{
  "n_layer": 13,
  "d_model": 96,
  "n_head": 3,
  "n_kv_head": 1,
  "head_dim": 32,
  "d_mlp": 512,
  "vocab_size": 4096,
  "activation": "swiglu",
  "norm": "rmsnorm",
  "norm_place": "pre",
  "norm_eps": 1e-05,
  "positions": "rope",
  "rope_base": 500000.0,
  "rope_fraction": 1.0,
  "qk_norm": true,
  "attn_scale": 0.177,
  "bias": "none",
  "tie_embeddings": false,
  "parallel_block": false,
  "init": "trunc",
  "init_std_qkv": 0.0585,
  "init_std_o": 0.0585,
  "init_std_up": 0.0585,
  "init_std_down": 0.0,
  "optimizer": "muon_variant",
  "lr": 0.013,
  "beta1": 0.9,
  "weight_decay": 0.024,
  "lr_head": 0.01,
  "grad_clip": 0.5,
  "warmup_steps": 0,
  "schedule": "cos",
  "final_lr_fraction": 0.1,
  "batch_tokens": 32768,
  "seq_len": 128,
  "doc_mask": true,
  "train_tokens": 129200000,
  "steps": 3943,
  "dataset": "wikipedia_en"
}
Each number is 128 + 24 x the weight over its row's rms, rounded and kept within 0 to 255. Layers, rows and columns count from 0. Numbers have three digits each. The size before them is the row's rms in percent of the matrix's.

# layer 3 MLP gate, 512x96, rms 0.121, rows 455-477, columns 0-95
030:162095118099138146124154109145111138088128165075129124133139103149117072121181122118111134116129139084115084165092075113107127122129141116064140086138146131097118106125100119132107116127142149108128131142157112159129154104148103115114130130146150078103164138112119158101160123158115134106
087:135139143086109116168145144127159125117089080092129145140152164143103134130153115160142121143084096126168122122131096141138133110106122156090093133152151139142176135138116134163111118127140124150102096125083105113137114118142143165124107098146132099135091157154146145167160135191161094153
104:189168156139129159127132141114145154107164124151109117143111119165082075105071167122106074123146159132096114143119102107136104123149087115122116186160122139128110142130128102114100156129135126082129107116146121118104110128126111129135116119116113115132119149100109160108191122166126115123
084:148143143134141132091128128109133139114166087137118176108083131124100072112155132155132097122130115122107105116139167132121113099148183120135123120133152129097125133128157093132094129085133145112113081153155081100133138111157162111154113112157111094130132185140133109113169140154114096084
112:131150163142176108134131133110132106108155170133140091102114157116134160115163149173084152148084134139162124145090147182142112125121118108130159188123071119148118109143149127141128139127116119103138120115110125103136177141143101153180125124143121153139108170159140097135131145121154159131
105:123096144145132128144153124127137081108113146102202111147125101128123165117121130145115126149130126075148143079169162126146116088098150126163139153122127087151092110144106145130120098138124131140141131113146118133157123149109125076157088133124155107119111130100104091107192100103112112158
106:134083102147109152122102125105145139167103103129160105124106130139104102118140185106134176146142141119147143143119104139108127110127113140112118158105172128109126158119138100102130117091187157099069188134137153125141116100128128126133131155119126142108114165108136115145061119133136090167
087:104138101122140156114098109139124097104165138135098123106097109116146127098094131130117162109123147104130127110107176138086107138146142142120169097162122110160143165164100162124119102148096086165147092125126088133117101100154133112154099110123170179175128145113108145097115149147134116094
089:162123103088097134148116115098111105157132125137130114143096111162171111102118079115141136124108127085141158110121125086130149094107130114094112109141140152128146123178115113123137136144133133168170146109126163144190091126129123129123131152138100094110103117140199136066136148129106129130
094:106098164163114133129111153113111116177160137136117089146169122120171155108146138077133125110145140118089156150124112097146151120121115106128112153151115126110134134097126110102123108087129086102092109143096136100114121119129155128135141128109111179150157165164127081094138150070122149093
110:127130086133102147143074106137158121143134155164161128127101131126108143178134090115059074133084139166082131116091142125129111139153131113111099108142145139148087068162133112145114175124149155141107124111140133107126112141137154121093122137132135153103107129130153099126168137135112137136
108:127153162095137120111122168122132133102091114139106129096141132106129134105093104118120140103156101140127109107107168118112131155154156158136110090147194119134142118149103121113135135109140197129145096146182102089100158150100079152104136146139111129114152131073123154100115112151129123150
123:171126106137115106132141139092119121134131095121126143162111099148164117144148139158101092133138145139089110165088115080125125113114132160111129104142159172166085149137119106150165117099138142112156121176092126129153111099133118189126106145114141173091087113115134152123148145165132113154
129:150107134104139117135108119113150124105134139131090113137137106144133129134128112113112120136125157096104112156116139070157114116124098154152104093142105145109149139154109105105103103209141182148150155135115134088144145135133137099111133114039140116131111144106109104171131100087099120126
107:127167151099132131115108152139148135138087147198097118124118108125144165090108110146151108115134104119156143131104143134106152153113136106156104156105143133102129111196135147154151132129148132143154170094075170120127128132157160139145139144092082162106133087123134125112131161105122155151
060:130112143176081139093162133138141112083125123112175117163112132159141146109152142169129113121105106128145101126132177135112143125109121144094158109121159099105151123133136104131107077144171125152097093112147133128134096114140131105131151155132112082120078110166144145174119141184122140117
091:125137108115149185159169098136088132122111114130101117148133133132139114111109094146110139098150160101130153160105140109071124135157109093126113149121136111122145165126157134162120070161120121131068097136130091160119134105196142094141108120122134151106158108106120148108126105104130100123
104:117178096121138086108111153108143119141140134130082120125110115110124084123113126111153115102118129145165115135088174122121158117129135085097169097114117134179099108103149095168127141115140132166119139096159160109124128137098112154110120131131127136097113136137150134211105127131169108155
091:126131103122105114143119137131120093152124159187095083111145129107097134147111147092140105133108151094145121119144153145132109095131125154116130137128122128171152108103130151146093208152116144117118103180100124111128161116089203115148146109104131135141100147153142111108119133155154147111
089:126138183124182125132118145113132109137116124152163135132133170172121098123126120133063126172114120159085133164089151100153126152128126115163147114150132099112107159100142117121119159123110134144163130092094118143097117139118113126130133222126100120136118160108131146129104131122095141125
086:108143100127115138133130179145100110145159119207128143133110124163136086106133142133144162105117115079143116138090089141130162088138142115138102125143122076126134152121085136134102188142120120089107119141136120127120149128113186097132150139142117124128155175089155113107120112110117133126
121:107099130092130148115094127159101127120129140135119169121097139141127154114104084133111119111084115112128134129111096140100120160148132141167141088112104098138106163129132127138129145136106106115169164106111114162116095142169076177105113149147084094075143138109116108169142118106168156111
110:063130166130115119159109125094115107120142114149127169123120102130144140131154153113122133126125115112106089097144130182113135154125128164152141176117115115195166125087131104124173109129130135141087098118133129133106179164134139144114121134119133145100131147133149152108077091107100090140
# layer 3 MLP up, 512x96, rms 0.115, rows 455-477, columns 0-95
029:107121130141114164149203136097133147097207120109144143128106155112112159126154152103150137099101149117146120127109095097133087116150113131082180129129133146118131131134163111171102103105100135129144133139152129145174123113134105132106117166095100092113090127134109169124133124120140125141
097:169111132139135141168128101127132128123144153176142119139146099125154125142110104114121048144165168108149133128097145164115110143098130153146137137120115123136159109079127123070106156144129153146177139129129126135090119125092074100133136125161125146134163150125123105097116109081094133103
102:159113107119112110143123098140141100162096134126132156146130122125156156155157088138133185133138097130150126116116171157106186150137135125143159086126115135123128149121086108147131132129123133180122196158125095129162142117156140123111136101149113127095161123098145149186074143123118125142
091:120133088106122106122113119119134104116130137164136093120147174121110167169121091092118128148180103116171090125092136125105141168126137128144069117102126113143114129103137144127129168131126120102137137134132178127168112118116124143184140113111127106141056134159145100156133103119159163124
110:095120143177149103161122143118130095103140159114160102111142140112102154116142132173104137130095134146157119130071164174137143109149113121132133180118064106154133103138154132123115133122111123082149111104124130078141150123131104165136146124133155122123091165166129098149134126153160160149
096:116112158162124182106158137164150141110151158137151142132140128189095095150181130105087107137121159119124125132115102161157111144149092164121148159179122137143143140069137135125145121109132149128108102144121086139144155112091129125116112152124160087124130133118134139106111116144176156098
119:130129120207136091131149132169184099136100148138116104141138126135112126102128150133122159128130098159169176115173112092157131141154163125145088126149140100145089128143137109138129159155102106130133122140134136160118110144113127093146166127103144128118114130163139078117154079113160144139
097:124129134147129087150142114184154137108106140146155160143178153114103131141122123130119106163081122200123169119084126115150159128143159165137152130141109138150090113110166108139122159123140151077121167137108165136124135132101126144129127106156082139144076100114122124143142125153118124109
098:153123096141106130131149105139144128159142117156102135145103102178156111130120085150136095121121104089105105113140124111091093114104132110116118108139123154126126150175114116126135156134122160170155151118152158144161085176145123102117180155142072138131128107136159122079139131101152153174
086:134111111113144124132141119148163135115114110128124153111121137135126112152101126117095158154129117118118101101117129106123125121136153146115170067115108112215121093146144140131146120135132199153152142123133108130117145124089145157099133101162122074105129107095168154116107077171131148104
110:116157173097153135097176130144126146124124119073109112140169130128142127096147183118177177126193113094158136124157163128148149101090137173131160122133125122107130164098141129103154097122128130114124111158117128143132139117103104123120131121147127137146174149100084099131101130136147123143
115:096124132087158120141134132091134145099125081094130176120155162127107148129089135142096136175160114136130114100152159123096134095139127138095102135146157153141143118145126125132129156123119151099118121142139112122098174102084074123095115139136158093099120144130151108080153118191134118144
127:112128171169144149144128131158121144079142132118128102118143133127106098132116123111111159124137107119140161093169123167131109112160140102179143144129104096082163096127124141098092142132128098143099148112129109159084146157093130080124133094149094116171160144125154091138112131079137145109
111:124118162143107120122150134145142109117160154147132095113128116154107095123118152095089162142168131153144121163097099180161081149155144125118151134166147093081110106141166110128137113081122100149147076135122125104138097123140117101176119134170081110103147108137119148126120120138150158126
094:131094152165135154141115138079124150125136152091100102114166174133113140177157122101100147146126143150133152149098108112168103110150163142104108093121137134121148139132101106115142111109155122115117108125084135161091133125101070148123152144109125097137125121070172164142126097104117160123
061:142118146101094156121163098111128136155128123153153124132072140146175138123126157142137145152088092116149094131105141138141121171137096153159122109131122106159171135119107120140101122164180131172102098107132093111113119101183170111105125158122138093111125124089121142161158127135099108114
088:164147135120102059103106117108158107125124172105163120107140120092127156138131141124149133125115094168141127113155129139186128130097138140100148119133104144124086103161119118123158179111124150134193148102146172097143140152094109127109160125107114094161101131160142129117126148154116137113
090:124104075092152134099115137145117092149137145194119107144138107081126125070094127103155121100158126089138125128092151122118178152114140105129135107120101114126085143104124136125183133144110163136125150144146137136063103119126124130121149145153114131121096101142111115148100093126161132108
096:188142179107154137099158127125137128138197115172154074128160135137151129129137134109108148122115115151145152158113113132135141171137138126117116162121131146128142116106171117133120169112088124128156152099096137114114141134095129129191118118110115091146108129093128162090128100118169152134
086:127118095152100121123136117127171150131102134112089142141134110097115182125113143125178131057151147130164107089158133167093135135138132157083117147128116139193138091107116132122131115140142119115112125171147147118130137121157153139110115047114134136111142126143127126126125114154170108151
078:121107136107139110125123065115169124118046116078131101114157132085139152133111137142118122139120131109108172110167124149155111148087127102081169123119115167095133126101121134148158089116152114139167154138121141122136131146122081166147098111115122131158095127158116134115116143152142141111
106:152139189125116137128156136164126144140121133110115079125107138156119115159116157147124146137098135090116141172074085138168140107077137127164151125117112120073152119143149138124164126116145113111140120120122146138117145147154135177127135131117110144080139151096097111156116075124110158169
103:097086114116113119162097120113121122105122102117124113103121111139162113104173140086128202092107143113122111105161129148139119113151117127134138163134132133138149122082117130099168109098140106107110106133135128154158161172148104174104108120098128152134129164156166167162101090129102110137
# layer 3 MLP down (transposed), 512x96, rms 0.0195, rows 455-476, columns 0-95
028:142080100132155098098182089119110143112162126089167154128124112096103104152136141089142130106129098093142160160121125095099132138145119105127133126162123180126128118116087120170132137124120154129152119128117167114175129136094125113161143150130153122120102102189143172124114151115135108145
098:147083100157129148134134087080125122156143124138161129107111136160129127103144106117122107115095127154083133128145142144139134128167121157153130126098133129117104140130105083115105155136141107097138130125156127125105091123140075067140149148107098176109115086143142120128123091068088158157
099:137147154170124147135141126108152167155150123137103121115126113138114080114116163125154055092159149136090128127133140140161096165117088120114113155151144096158126106097153137132135109137150149105102088143104143109113130155119103111172143126102173093155100160107130100086150099111128139132
092:146116132163154133139119135109118141124137106119119134072115162155151072088160158174118122103095152146117097136153161094153126134153147092161114132167138099095111094117174075103098099076123142143139149119127081113126139116129131109118128139146109122125089174132146135131140145131137127101
120:146130113141155103083106088103082144146141169134115162191121102133084123093139107156147104141098117132104090187148120125112123126116132130112086105151135142134177117121155124128167133126145079097084130147111156113163133153142118168149151122137120122119109136094128128126137109086140113125
097:101118096146141161154121111131135133106100130141127143132154160131133144110173146115115124148120148177073116075144125128127128114096165081142134135151111075115123101158118145115093142139107134085136149136124160114125074171143108141122138136090104171085108110107121090086122131089142131144
115:116133144159137147090146104142143109142099135151115102148138127102138121131120114125103146126146119188088094125126124054138136140106061102125109107163163158065113112120122136093131180101131117126109110118108150096079102081134114129144130151124094112126111111130097142131158142122126130136
100:118144110118165082106151130130174139119086132127114143139170137113094134161101116137143089138113134169095150155138098133177106111111147148142162160103139119168133158121149122071077115146094132101119152164172146094119142161154150166119151093118116127116121124098148134117125147148120108128
099:143138091131134126155127139119101070123115119138134151133077105185137134148123097128151141106152124113106163139151166109102151161134129150116153121128167168117122157138147126147103141123144106135140123093124164167166105130143141083128227138124095111120122145151131135111126102114135146156
083:129133165129098150137112148166081123151159132139132138126155167128113133108140136132155104090166108128129128085114106126158157132117105142163087166144124113127133153122118100141136121141135104095115107115148140117183110153164169110145192140137146139153139150204114081110121142101123107127
109:130158127143103071119174108138113157130126119107082120119142140183148104125094158112132156097147096132150111063105167140134133127110132140100145141142083151119105140154145121137139100139116133092100128094127182138136163104105133138184126130114121128149146141124152075099140120159152115136
120:114133142105137116119144147124118180111125078132116185096141102107123152096078135146155142098138112145090093113144151094102126145190119148111122130136185130141124097134103156136136141109120135097120116141162094113104181143081081152092107125155128131111112146115117155107115114139132146133
119:116167131088133140106129100100119106177113148113109121158122113120136136141126167131137152103132181163093116123114127144176153147146124160091105158102133144168105130120149135148155137105151153119145080157160105132182149123140108135168137143145145139089151154160105156118156106176107122153
121:082125123133136159144151141133098120136138101139174109104117136103099116156137134122140138105136094143145118144130128176135113128131171097101139165107165101156092110099130153150155140088135111114100136139143117134102078114144140173149107173154067134123139138169144166105097151140165162138
098:118167162132133163123096163107183122111141150168092136105137150113099141132124127128108112132107120125154147202090110127135110125134158137190095114095142134130161101142105128112170131151160143105151125123112155134084131152143138154094151157117106119114147093086175133151138126132136124113
056:108139131115102117126133116155167140154119109175143124136096110155157143139151106143133109128118117150138158163142139121113137135121117137155122141107143096133154165108164130109129195137161137173107092139112119091112131077144189114108095121144097137105103112056122134139121153131083096117
086:163119152103153070115066134116165114105126114145182111096131148095137108153139146104129158132083115153124154123114109134168129123112116152107133103127113126110088143167149130128151092106121113108169147149131121104138151177135104147112175117108106114160158135150145129126112162165151103105
098:140090094111097152130171162142122082155101089127135144114109150117145131124142129136128150137112168136107129097146109125125148100110171176178114147140120108093146175130108138117155113142161157093106175143107120165149107131137139055119149127131116131106156121120148112121109135122090150092
089:135125134130123113143180124150151131189090097126109180130148129156105135131091135102118113135154158109129099120166136090138120136100113167123148106129109115141164096108088163143123128105178104122148125099141099158168071124155118180115121167103104146152138114131127134128089116110112119123
083:103120154137177105130100152108178132137090123122100179127099158160075079094123109109084140128107151167092111121106150121102120135138137159118158120139112112178149110085082142108119170142142098109160127130143160120131144115136114147153118136091115129130124111135143139145086120132146158126
078:096077122151098130151124193139111115131140089121144148093132162154137082135125125139108130085134110117128115108096085107098152141124136157149140113085142111143120159135073130146113152109132085110064162131128126110163128131148149082144162151149111108098119129116160126136156138141107121127
120:148152118145116108166142136090139161154111130117127104126175106118145107139117154112137164135150127114132111142154147134159132134095114112093117130137140153119132108140092100108132129162112139139095065140147164065128156123139158057142144104128167128179121108140139164078142125137094102140